Part of a small language model's weights.
Size: 15 layers, MLP 512 quick GELU, 3.56M parameters.
Architecture: no biases in attention or MLP, untied embeddings.
Training: a variant of Muon for these matrices, 114M tokens, 6928 steps.
Each number is 500 + 40 x the weight over its row's rms, rounded and kept within 0 to 999. Layers, rows and columns count from 0. Numbers have three digits each. The size before them is the row's rms in percent of the matrix's.

# o: layer 10 attention output (transposed), 128x128, rms 0.115, rows 31-61,94-124, columns 64-127
# v: layer 10 attention value, 64x128, rms 0.194, rows 31-61, columns 64-127
o94 092:490473478423569529508566480490487561533508492503458541470563538512483507506423503515466482548513517492471561494509566558535470518511469510413489432456469566489429548465427462440551543512480485
v31 104:503564566443532480522454504451420529567497525510526523505590518456454477527470522453514475542566460475507495458480540486460534497513529440527527506499561490514486522448480495442517451519479511
o31 105:514482514515502525542481511434518555511480486504534450571543463450493523400533535515510473469511496531452562469490435497541555472494443461520511515473395563445536536461447473567566513454509491
o95 107:485493468486470480404515489619511456532497507487520500408482496564481499517497464554541541519497533523508474495497499493450470505527487543469522534525549555506504466550503510509546490453428498
v32 103:444509488518508482479445491493436487513599458542553461456406503463460568438530567463506481416556442422561470531500521500502499491492541494446470433532466508488483461509521551490480440497468545
o32 112:547521465514503481515505495462501437533652478466583529425487446476522602498551533469492521487559527492465460546509518547519474526488515472513547513549517508485458419572532529475559552540486539
o96 087:571482541488501423471529461514534540441467487590443482555500537511552473583508454468545487485483409555450579482546562519456453481492461514553480443471492584513420556460458534546489501475472546
v33 104:571504466525453459470443594556391529517462519461516510522539546527466507504526481466504462528506499472549567444593504517548556467477463499466488497492520485498442450515442514526468465517532478
o33 096:505505567463547416519491505438468512522517499480478490478594532508452464478468470434503527516487486493510498506507515472497530441512453576550463533478415592550542539517514518504368495391432508
o97 110:513520463552469516430444486455486450534505503510556515491512540554561535488485536524517444459482403458530525604451488415500462562537554485547516473550544394480468509454533534531444477514523512
v34 103:448510525456502478529477430561539513529453480408477505410516474504551382530492548457516526536449556527505509458540465510493508515550501468465523492577505479506521524504538472460542481447473415
o34 104:484475441486522530503489430540489558556499483471442463493556533563496526479438493517544448503559529484540476539491548552537438516564551458519477446530499519476449529465502470507495405536504534
o98 102:534458510458560494495545543465422478479439479532490569418580445439502555449609508499490538536494471500507545491511524509535509541505564496552449490481530548432509520509485597486528507458560550
v35 096:508502513597432535494563546508533491507491521527505470486491489516447533460540530531426436546564497579535478452487545451507501502543442478576487478506492476501488489535530453498502500439396476
o35 108:511521611483468509523524558499501439520552513586533454535551407476451565480484472497435591468461470467483467536523520446539481540546479513477395500512471528502499562474507432457541530473460491
o99 096:553488468596557499453439487537498504488461497447462552532527502525508467500462475519505485507513486546501504591543518580488474521485432502553591487516469499446517433565461452495467566510513522
v36 094:558405455445470485528465533445569478441542546419471479519467511497490449523597520458485482488506393525546520520505392496447451542545551488493513519487459529523472502509526521449493541540480498
o36 105:522471568522495464523463512515417474507495373489530471563399543495499520544521526534561477482470494506466525504528517494472532520468556476494473493462488536513524461402508506484426447450481508
o100 082:493519564535595530479532486520466479480523500547543467482606521519503420501496498471476532561537499534539466515512462474495501471433442528553500548458511553504514532511485564549577565465539518
v37 100:401546492601514496438575501554549538467559554503521544495505495494490485567477490496564523473504467478491520483483496480548548492553487445511516595466487505484545435487501566504532483407478512
o37 101:501519534558506469514472494562517482538572519475526459451497449458522534478484521510467467545443461502469457542578477488520507476590509506548463532484467513462501491498489494481492480532468547
o101 095:499483480430493556552498415440500510451452450458541530466488510549510536448426519526476494525512525481576572483505545503538563506472493460513430542492562459516566516542497433466508524555526452
v38 102:559480489649527487532437530447468510467467499459540542507478475530532517490541569460536476539446434499516508569486503465521520511464486541486502506547470496461457437522488470604516488467458504
o38 103:441555490484544529543409544512396494480478499482501523440493516493511525464531463490499500450527509518510420471443602499483456532525518504547486506486455524501510457568528407483564483552442461
o102 102:543410549525529532467533452534516506583533525525488499475494493547499443508469457486505424471504454503428490566484441516479502467551540490472451485466484476516544571470497433524411576497573517
v39 096:507434446480538538440522502506496532499541519491498559511489443513463507452502527506526553472513479540541517574526497576541545478467528500513444506541537517549466442542499535464502419504449557
o39 099:480537506542516454530542517573496553521574476510557518493514511573533566492528508433532487555466482532507509571506541535465475478568452474601477505543488541555469493469545547521537470481528520
o103 105:520486448426487500527533502502557474466397513543478498471472561390451475573470505471476475546512483484503559479557435568494555534481523533499491493523533429470557501588485483482451473507510530
v40 095:509530461505504466492520559522510516504547506464520507505457514455510557486464543517483500525454492488468469510446491521527539428482544525502555445506462464512510433483406455532436488482473505
o40 095:478613490452511418516498507485527525507529529418472524418475446524470549474478437455469436561506460487462500455527517433575524508522452534564524441496527523458494472481459480458470445443487509
o104 091:543502578478529572522497420528513440460465527548432482534481546521541507491542474454474561514534479439485465461508518499507468496471490472437489501485522536520523512437479501494528580509477513
v41 100:450493482533527403510507493536493458548494562477497514610487536526496498520551521493528458533438498487486447498512544447562538511433444426474538517528426473511483462438502547524522487526507461
o41 102:496427521494520507489543499472432445556472518444527484440511515542469444468519489524448527500476537498511425489478546489584514476494547441466565472505490497460496471493615494476471524509568497
o105 094:563467514571486521547500477467586511579542426475494456489524499495491522469505506526459424497495422470499562472540520496454517519556525537481497499490521489502503590505459436527602491493478512
v42 108:470527544478524504443546507584446484545465517508487537457478485466516530481507526547461566447416533531614481499534501410474508519524545540469476539513520498434504382497504498504504493485533470
o42 106:480536561586459574468468439520554464464492500467473432441470455432502517461467517481441502517433454466550427497450518513517508416473493515529503511512452485549505502471548578508524439504505497
o106 103:549491503480567470424491516480506497449577548459519520576545541559500492496532470526543524538500447486485485540480499502421496544552445509508583481417536556455438429580544510498498567500499545
v43 100:497541531586473430439511459445550443473490566515539436456443565476534534538511514438445524475513536523470518437544478531429470474467537499420546513498503536477488534518429518451476523492513536
o43 110:492489497486526441507503440487451531530514592505524482432457485511513589516458473513524507512452507500508480477494513515529507500470483511412486483453513529479479518454430548403483528522473615
o107 095:526479529501475471535490567466514569517488510559541493538557533493526480464503521524463519487563540547553501493461499494481465446506422407516506510548510564562552415481526443536478496553487461
v44 098:470457516486472479481535491484538521483563522468420407475510481535526491511490453446475474430485395554444478429488456452472584522524402512464505491519443460449532510493451481464483491581519494
o44 089:384508546527495538498505460537496495521436423506483450458517512560424459528453533530525446430441478527499526476522489440521462444528538496536462508489492519528569563506524507439416498517472565
o108 097:612479383499531450551478534467454530509486477449465474555453437461460518463530455499508535514450503453483487462518521483466516409451477452484570490528519454475568510415501468458508500483472481
v45 101:487437525530494453511478519525554550547450552458464489524551455495561522541587467492463517439495530516465576566528460474510471483526443567498522546476554477518544504462513461572464444458527529
o45 093:546425486488509519539501514518492592524475562515546519493513511490556392531516519465529475503472487513505544522436484423565484498524411478450525481478448544537532546489569627486493505512545468
o109 098:468484505515530514570518482479430540470465456548543526483519513596448456524495503586508512504532520472554477454442480489505511485551546499516494465497526522471473528482546513506386502486483481
v46 103:536503488487437505467458519522588449479506493545469513496503481554457453528470509460461470530449562508555486505520484498511459541429423522495540472545517529508456482515555392542512481467490554
o46 102:468550568445428536487524508465526508460424457506532486467530497573566478489476491503484476465516508564460503484506467485505428489466466498501511482497494529476488463513451460483456534486459503
o110 108:536459462519564548518524501432409462475533482530496482559427512416485528514508556434539510492529506465520518599469506506494527554504495463484489451513459448507506482452494503492627510502456427
v47 100:461557541509489524581541509450459394539535503447483557484511472467471504505450543514488511486475494556507518534508500515538507512585511501536512385464466467505427557509495546516460527507583520
o47 099:482516495545535538434464496448451528483514489495499565482500504491483585560439543523462501427546434431553421545558590465395406495497546481466479493477566496546468528580488524500434474452495503
o111 090:505478499513467544487413493645516487504483575491451521501543532496492449481460445472529492451427459535549525474570450521507503471480413498493513461548476506450513502553565409456569462503486478
v48 098:488463473479456474497586516489464553422494503488507511546500540512523543495473504492435506449386467492471530454449538556474499470476493475551463464447451525534452472535503473583559518522535549
o48 109:479484487416489445576461584517487568469563524562530564476472527479496495521555533485500420489455482456538544503493493477554531465481516539505557498469510399506536446506516593503527450527493505
o112 090:543469422512493522453490446514528437526538504462468415554484508493519467516462450493506563536496493487551481514564471409452503515457445459542495504570529443468521491450532499575531530443508522
v49 098:489477533516499589487407550489513422485484549511542496469503517507460497537489554541511527540510507506540529450505562484476485530405581508488534549430555476477472547574495461577518488570455553
o49 098:519491520515466473496439591494572477434518449609495480485561444480508538546519482487497585526492539526549479487519471515456487489415561474488509470495515473546462537558455494496495462545440431
o113 103:422523494451489479501516407490525511579475529555470493477490488566531493501469438519487465438563502449507543487486467551506517553535467479507530498557453543509581463518493510520528490463526548
v50 103:462526519475543413501515563556478561520518489465568514543450570577436519509546527462547510535541503552494501485542407502529498518526502464457493552511502489569475460526506508495490519517506535
o50 114:490441556475569538510529500510493479555530484481511438511536412500514575495515442520598540525502442508458526467527550574565484469547444466540512521488441499528497366519509540520468468483509548
o114 089:572472493487459477503516549422520553505542552466529514458490476436514476476510416542446483486554502472440475557558501448458529557491564525509494467527520480491537576544490518445455487548435429
v51 104:462439521429521517517543473420511456516472533534537492426478509485465451497525485484521561527500559435440503479521508531470488439522507504526543547523518514519503402497533513509476517499526490
o51 102:523458486470483433477515472512505536497487430510515540507436509414447471408480489530482444508458469528480471535535550532490504453440427527480536452531445564556539528466473525539506438522515506
o115 102:461564470522499543510493557533487478504449513585463505470507480446518454512504545477573503517530474516626567477505465464535460589477613494480492523493494496505538535494493475559538536508557506
v52 098:579460484478450567564486561506490557473496504516504456481472459462521474605515479487460492446548469494473507515506537483515564502468483503525437470530506427505455528548513515521475510525403477
o52 100:540547516531490601538445538501516474467480512475516476520493453469484500550517484498480488502468477479528502515480524437558494527551473481548485494449495404538485600543488487489411497511463507
o116 094:541493505513440462485541435501474467522526442491451488548450482437523528523519513501552502511517516493486617525471470570454481463450520484448556494549517574528507473441524619556469463456529482
v53 090:461520496488411552503512504534542547496490500448592531465573476577502458470548487490515437494452586511526523576501495492521483578527503438526492502484493546432433472516494533431509547525449553
o53 093:523504483462485492468538498536555518426434528559544436505505532485459488432502489470517488452509551479472531524478514509434581556506487475555441518558501452497511514498463436501566452478483501
o117 088:518498576508581418445397494455459561492506549517479478520566584460508482555457527487519484475479444523537508458573500516529455450474511529572462477526474474530476500490498538478432490412519429
v54 105:533463442485522566562476488474505499491388547493387459497513512531503555604521493451496518531553529433524518570436461397480481488540486473478499495500427543532570529461448507505492514409514502
o54 109:488360504455464521529547514409432470530462466448493556519503466528574478540466481552470483420526567431482522482497575499531470467565533489572544473467417513464484446459544464495453548494506522
o118 098:539586443510437463450512503572474456506515474502561475504504493586462492483524519481536567508518477498486422490472510574505534504401488500505455471530506502535472568451475606529519505537475491
v55 095:440423533573536481591467480488598589551485504482554511483476474480569523459530477500507551484510499507507491436450535518458489510498526561492483552540505501457479476456577481515536528540559605
o55 094:512503431508501494510516377509499503523530456518562444517466543545524518487579497443465398571427542496501517485461554516491536480457498433554516470436500510441486492512407481545548467562473520
o119 095:492477566499451524495490561555492560566596542458471481494490413542504434557519454493518473456590488486473589498548412471514460438528502519515476519503480484475526456506517499516543566523550508
v56 096:501553515477499532488511525511530497515499500447513590412504516524476534466465477439483533511537499442503467493489542428436487405543547468443419480482548503558460538551482514518544500511500570
o56 093:494530485492461626517481494557506408469515560525547541478501467508494519476507499493464514499518529452517524547539464495497551467471496488500473519521461482474536460516487440523508514581455482
o120 100:481454529465451425481465488508464528515510483529503448644490522472524493545564515501478459511472515495517487452600527500456494581477524531525508497440490448476554550489514516405524447486486542
v57 104:445515461417595537534464463494480486593510453495506533541508445536473533512492518499509439491550520475427603539470497521500474553498454508488507547477469381552530453579476477506518480484550508
o57 112:469540480448536505462487497443573439538516427516476553513476510541539488511525480447504421481596480575522575565476536513510427525487470522552479527484463491496500513517518502571473576518457528
o121 101:573430516573482493554544527548465475366495537416524486469476578476552489512479592518509517554461527448558471404552461455503569546488507482500518516516461484474503488471552503474512516485515449
v58 103:410532507534467534467489518484469493513573457500538461492553532513500568535503513426529559556509530544491489487453463474549498476524522533488525517491542531543445445489450469521473498498574521
o58 097:441474541433568512560476527521584504451601468413491505530407446565524536466490536495474482554536433458429470562525457499563539525533522503547541480491525531466538467507474484504585468507461488
o122 109:521492473514515470510470545448450492512490550524498492437499446461544482507493480577518466444465499483532516434506560485421450524476490479483484524482543506458528493471566496530508444491510467
v59 097:537431535550455511466493543491465549492478508547528472438525495479494479481504546436514463536460558512549508526453500534520429450588459529548492557551516493503427494468540504486548506525491479
o59 105:519465533533530484475496514555524498414673519498474453531478519438516429518410548521528561480496461547469438478509540457586490555552531507490430495535433498579540503509487514534471555484494493
o123 092:458517449556457537523526542498478509551463452481511529552490500521474550451478444443457440531543521524476560532442569485462488440404450521500455505510580593508496563496533479523561462456428421
v60 101:563542517469550461522518424532572524524503500577482642453499543511487483558553529544411468551496521440541495516504510544451579484510498506476398503488462541526530499523539497484437528533537529
o60 105:480522514516500483466474430465493450489424523550505560508503523459534509549533472482450427541475527425466480486383483538530501532493476546478491540445462453520486450508517517564436531497535509
o124 108:543538458506544485549526520421498523475494552457493492522509448616499525503447465505487569439484453580527567533586470448491466515519525544511488486536502487493509536500520498488494505539477449
v61 102:569545468499569442526494494466527509460482449486431365532548517510557466498541450498506466486512499480472484509503553468467500497464486499467508535408551482474558493547463506472475549536467491
o61 105:485512594482587452561511496487480460575500466544474493485517498519458554499502609535482473524501527519487520420521570489432533478459520494425537427495487487523480468489469565558440516486491494